Part of a small language model's weights: 4.21M parameters.
Each number is 500 + 50 x the weight over its row's rms, rounded and kept within 0 to 999. Layers, rows and columns count from 0. Numbers have three digits each. The size before them is the row's rms in percent of the matrix's.

# up: layer 11 MLP up, 256x96, rms 0.185, rows 220-255, columns 48-95
# down: layer 11 MLP down (transposed), 256x96, rms 0.175, rows 220-255, columns 48-95
# gate: layer 11 MLP gate, 256x96, rms 0.2, rows 221-255, columns 48-95
up220 100:492479438522507570459498508443462528528462520534436559465400503482466452542481543535404426619523517548492438610493444479544525510471534429490448
down220 105:476561582526428512537526479534487508454513458447480482540568431499439511449479537515513574483482386559556551446525478544525414491528383564465515
gate221 102:573520517404551470525529466496535456517410509490514483515502487541460426518466460488479468481608568534583430426531448539541492489412439477513418
up221 108:441518607481444477514442500512520457471517547569427517439512559529536550489479470533466506516447525515446548474389504441435486514467501449479600
down221 099:461453415490562460386503470453510594521527582510581475483542520506504520495514523420509471569536495547551506528544438565540587458453516558538402
gate222 102:514581572487506426486528466417537460490433474544501431518469533490563554473489481553401556464521519539488544409504452481604456454529439487563482
up222 104:528516523405480503535504485431552492527495489506499557440522497420424448476509460496489452495531567563460580458366481395430537531450472557469503
down222 107:529647514558549529416503498522490517478499521520444442487461498535391587569546479482539521419442514516473507465561545523593500502547520513540399
gate223 103:518504408519458477443535473548459468418466575450415515409493520446589406473467451479442422594475479426562508555495538529431583507444487452552470
up223 099:506436505458462590487428469538488555596544480515477552459478477536554358427583485513457502594519481543471484539551504399512496513504540502610481
down223 098:591425565535482479421537531530452503439544446604373559465619474496513554491546545496503550487494461559482546551474523494401435523518481524448513
gate224 080:537518518445459433510501505494583529565375386576500462499418504433454433491629487502521487544542438536499492593484425548412443560421503510477573
up224 088:530559441553455544549540452529557409469490576569499492469565522508469500416506470465380516401551455540536482569523468471452509521496466462452471
down224 089:497490478559454509501548482485483541557547516552535500626476551585407473549391510403523514422512448391471415443473548478609530486511487582454436
gate225 108:491622533373430501542514514547584517529470515578507506521537425451528460510554530493528479510510546470481399428502588478544577443520441473476470
up225 103:573480496424552492504489530527521548538475492508478513504443569538437548509542621473460529438486498498537486450523570471571536566544492492465527
down225 099:477488487640444614473529487495512522495508587529569448400563517476494481449550452492469509472473511514472575481443434472469444496525520526535473
gate226 106:551485516513540491548507511536489524503521420589480461562499490551546476610525624462522442608524385473537512474461510499494449459400454537449520
up226 101:550575475517475614577416494564534498459517514524615534575535478519479396517503445507588393494488483550468448512539600444516535477471534573583461
down226 100:467414586509552465538488500464501527455408596470473512459514607522541569468438496495330420572530558477563528479512519491512487472518425519481502
gate227 098:504562452427501534488643564519523456524442528515568495440549501532500344447514440480515442510590521521467535466479559443522480536503555489512349
up227 098:503554506476509505487542560489520454494475564437495507398541504514524456482487464525567483461522545489452502523480491511480480511505596436444421
down227 101:553484522561522529513505516570421453326481583507436491536519401498607483559490607465550505422424447555422497492456491519479425514526523520431549
gate228 106:557555451490545452489562517493412565507551500520570652434579491418479448502474515505513478426515557604535488490520493508610498448449447564543490
up228 098:523584553438405477593464546535492458527492514510597564553590428534477396455521489454490520536571506513526471483516551530448360495460421494577597
down228 101:559523512476484491471510492520536475601489526504453375509404534555535489472422511591545491508467488563462515526398590516556454436536548487514525
gate229 102:551458526389471563498493475458544507444453472518627509480495503547589448499567599511485542531547476469412449485484529437432403551534471445476399
up229 110:547618454474540457561471483481536557567488520437522547505480498627521416455462498513534410497528444425540531509535504565457524449541448486511600
down229 112:508451526568448509472583473501469457546531524494487496479541490468507445471499477565569509456485476454509537583472500507556591559385538542588604
gate230 102:529526512527515529376560537455448497515510553450542603597467594500544484446435506479463514468507536530544435519535430532607450531515544515454481
up230 103:479556524382389424483505495533468474394414410459457429459600442493521469527552489529495591517494550588464510435536482545527515499518438433495457
down230 100:564511449505526566556471408514559566547424497513558479516540575472534480401498575356556527484513432522590506445516483492506532463470472578526459
gate231 098:515623487445496450594505469457472624515518514558425472479497631508469558520451489423538456457493541479500473482480502522522601535551512635488460
up231 102:561444508503532477515410431515407439436490536493469533604489544475516455545544546530515520439516519530557457552548568485496464573478528556524476
down231 103:536463501523551428523513449473500497515439440486448521449485508540483432513575507578514508406511409528521498472526504561600425430582420468432437
gate232 109:532497425474526618482517617477480493496537529447465533425498510506524475504540590502522473534453584428539477487531572514457546535458462446492481
up232 094:531535396458495417524535545557494509545563470532604534485518424385463542508422525556556443517513485585474580493517490497547500506547497402540484
down232 105:540453512565510468482452340524477428483484473544483467571399528472585445487420511475461548454549444438541530486429459554474439492508607613425419
gate233 114:537341543611478583470513485538480549513449419432582545411504458539467468530543453491465515521515594432537445612521577468587540537496524450592442
up233 107:499595420496491424462544473542530536505525508490449494605438545399519491495473499601527437361501421599553521453436534457401468429516466614522511
down233 105:461513600554456486489454491443465536505462494441475625509495479447481526551530466509486472530453506551486482525465484410594525528423498544407459
gate234 104:525459472498532531533438486349567568473474504477546472503470579498529407501511493519477554503545527417629455511556484578497468482554502585511477
up234 097:505531480526442574493453504494493519584432499472538578575453552611577634506506485484500462429454498481479498474434515561454560441473522488456525
down234 095:551460449490447470507617535491549569542588537496540556543498411538544479482448414559457522539524447566516539580514574540413517508569509576497510
gate235 088:495538567399542442540486423550510550526518517561421478506387490525472524466495573547492556512414522527530435473484595544495432506513540529418537
up235 088:544552588478523450492541570447617484478551550559534516511437435482523432514472493436529558496554491444490569540607487422548446541496482511547436
down235 089:477545459468522490541510521430420552506590493464516367564524503525536603525488474336517558506557565585565518502479453502521516487497472489484549
gate236 112:471446411548450548509574632535443479446486444536572512443471540524465575472550610519491497457551519517585463490489456532605482494523562388545551
up236 095:528452467508473498460487539527443578476534478524491466537548541416549591501412545496474480420492540593547557415545476557399598449510502484458471
down236 099:476483448555444559403576432470484430554528617541510552468399505534418479576518479455518538495441550480506512499469495550578488550513593561545538
gate237 093:530563447506456490536537489540452577483553476502576460590537533485466571588497456493543475541429437477535467463543535555583409495541480427516494
up237 101:480514372508477466518598598476497570359474498530503555527505568558467537551434581518511551485541429496417401539489505467542551488564521467557527
down237 099:478538426360530455420497503501565434531477497477542523494521468473455428527476540446489527485547479539505537489481443461510482519491434457453503
gate238 105:475507495566427522582539437580563596499455369497500512600528497556569552488505374422385507557524527489439558495478463476501609468505502480566503
up238 099:551518554534490603498379487515557468451521585522462462559546539477531434558546522522583437412420486488533549522482489560416424467557518507488564
down238 097:474493454458503522417493525600472469580509502472655468495457524558497335550515508498506515453500412514599538477519559463566542468515528488575371
gate239 115:426521459497483475449515518472529428613479464503617545334466488428463488561543494451518414497468442476556576523593549451544433545501587530566515
up239 104:430421477531476504473576499577534563488610483469454477487489492470510479409485585552490483559504482566397479520430533549539533530527460550444542
down239 098:507491475493421545459518455413525435469444506418452446513563523526539457443517558398571500510558523527517450443538444483459503543461582526464370
gate240 105:506596545633508472481439516510533473599399429549493520496504506459593487500468458481509481510550529401480519562478551544428557517495575392545575
up240 097:474506517544437464428396386467544399486498377461591504494483440504550502536437467496447562508549536436495543528509468593470497499487490517468488
down240 098:478485477582523494504430494480498460453548579547531498430511511525462477496521478434519423446507389530487463476526371472550422479517489456534500
gate241 090:478545509462509503502537486372522563534462516488503533502481521484560513492628456551447441505470522517472593464586506418536512497398429526489407
up241 100:423601584494488521554424553495628481560556525534400490504556419478534459538516513520442469507451616470478574518493533546487505503530455561451519
down241 091:592513567470549496545496569516487549485535502448487427539490559534556428625484430507488573514514542494466443601481505548442493589566479479450543
gate242 089:540481520448426571522504531535495509512556446517454473494610499552489505467634550464630526574492545498557519487481548497419504606469510515491582
up242 103:474446533481552438435477482481478499447526506518488493485475514518417490521425484521549488508558557486557537495437536497523413456477503388574518
down242 099:474505460501520520514514439598472522549477496520470439453594425483434495511608447640634500538517482495448404493436515435420484474422561531531550
gate243 107:489442560535565434443504446455439423599456517580492532549519476489539497534491543387511444445566520501518548486548482531539401478546456560567549
up243 097:389500500470493466506438510516457502499513492580508567487507495459446509475495457512639435448439508496528520372561519535471434550455477514442568
down243 099:490499458480445491438528415635545454590484441485525470427483492520551504611458602423494472465448534512418519443475559522490525549487536393517455
gate244 102:475437463568549621428589484508456517580527427569556453380517495419594581554541570507518504444555486553459484579559450486543509500469581469524494
up244 100:530527476420549496477446518493498366421498583505443508545477544549377520385529497526534484547491468509511542464524507551516580472489537510443421
down244 098:479512436453494574440570583572480625549570518508427501381495503481384494541464444522445537593555503486545583468529479400613455453453543564544496
gate245 103:574516515533592541558384431521528603393532487479507410579458526485398535539488510474570503518452496525554486382534563581487563480502528545452455
up245 093:585496414468530570421491460469506541471547455568442452591493430499515512509539397448497518505482509420597437462504586551454599509450537559561390
down245 094:512563560561500563570553506499533435524377516449545502503523524527472510535451475568414517414513422591478546514444453540562458555535468510534609
gate246 109:563498497522464513454488432483562475483508297402482529431493468510493415420510501491577483504533462510623535469573487581567466557507579478474483
up246 095:505498571482482364559427517436483528529536493506443473460513593549419490555450539466530655457461444621445482479494529503533588494515418508415518
down246 099:504484509582503480504435535526448452495430523480532560480476556382578507365480428569498474410564547519481448536417518519535482537446568454442520
gate247 102:506493544532471531467579584515483544495478474435487459490445470437486516499554421550532553571497622593455498501479491566556483510524498456466439
up247 093:463512462428470528412575515459422549537595490515467564494561496432396517425477538442437425494479534577484483526406471543485492502420479564515536
down247 087:501571597505508472460508526518437432458500495539377513442525423535448501472513583546494494561437539441515514624439514571469502583489503440535386
gate248 097:446467577491560433482473474448542400509439523493532443578480483526508511475513437499477524437552470507496480541486531541555405447470591450534468
up248 098:432499521563528539467491465527559513471430468553576567580442490525502495433503551503464540489577441567437510550405465491428455465463534440591508
down248 096:562544503530436594483541514467452489467523487448455438578525531403540452452528464495548423502506482474503473438504449575572508423487541401497620
gate249 097:452567527505475482506459428521479536544472472427491486448597535474447519515509481485539599559569454531454431562408523527478548435488472478474579
up249 098:502517603550433470469358518541523548531420496534512523451560539480426502529480433487476484501437550486522579487517465524421527597585495491485562
down249 100:499513494572515458517519487478440442498441502462449551525444496518509479467478562524426499544512494584574562519586566489596510522497466524601447
gate250 116:418521422469424543461532467484442422583484542600519511423542512577456423439534652386547515596539567541503501552526466457532535448564513481589472
up250 104:489522477473454453585558505515459532529557397498540529475596490470513595388462451475529505470614511489574539491521536428417511491417522462527485
down250 104:453489499495504555477543531456440473465561482436530466463500448466516420460566533545538514507494564449534487600497478482509413497598535480522525
gate251 102:522597639443504547554552465527539471488485508477478461494507451545520487413465628432485469523493496445542478463432507559478490508457556418560534
up251 096:482493498524437515494577583513436527575347555464506470490561430537545480493477479443454575548469568450521480439566471442467424469483546511587466
down251 100:550473576423550490545509508465461504535590508451479469472454425608495529406485555480489561543521601388514493440446408503585492615491459523521577
gate252 091:397556549433506440389445594512512520609483443528453499488510555507544462445605465468520487416502546595495484531517510470456552525554476531569402
up252 096:591391471447457583544583572474442570509630415525583517422519548475437532519542522542425510528518511495558540499466517424509496512488530515502507
down252 094:475444485547436538475555479463434487525558460594426641487515618478471509424470430415467493529585470525507493450631455519493497536571438463553411
gate253 102:494568416542462493602511504459504524504447515495501425467439495677513501418573503448437467497406439483506529515494602483478524447500531515567514
up253 095:478509485495590457483497584457529491564527477519584476485438529498383440606527430566545531490485496533449530555526472476584417441495551449462499
down253 097:482554379496478483630472437593520470426453519460541455539586512555451563409475550402425547574585396514471515521412466398512482474469469487550448
gate254 094:525432541570472462439500484499559494566469515512618493561480451503453417454478500478515385538549555514494496550486549464505465545459589561445446
up254 103:525520532409487540459585470566508543562471515476380511480522463570476423530558480479446461478457493404546519567405456598462515500498531514511534
down254 103:491478467442444505427586499550573479572517588469516526512476573609471510507524488509466457393601450515492452457431524533501571479544533548417497
gate255 097:611471441455388470416526532511516471484482524543561455522452536445491571545522467516441484581460434431492507448423476479489432454530543466524489
up255 102:480501515514533495578434506476528429535512448538553547584491484508556541480483623521505537365496509532579546606468565514476541660538473559477480
down255 096:463526514512402504520473491535504491540479546478473458427481475582498480529580528476545506462549540545479520427460532508567573370334428489540448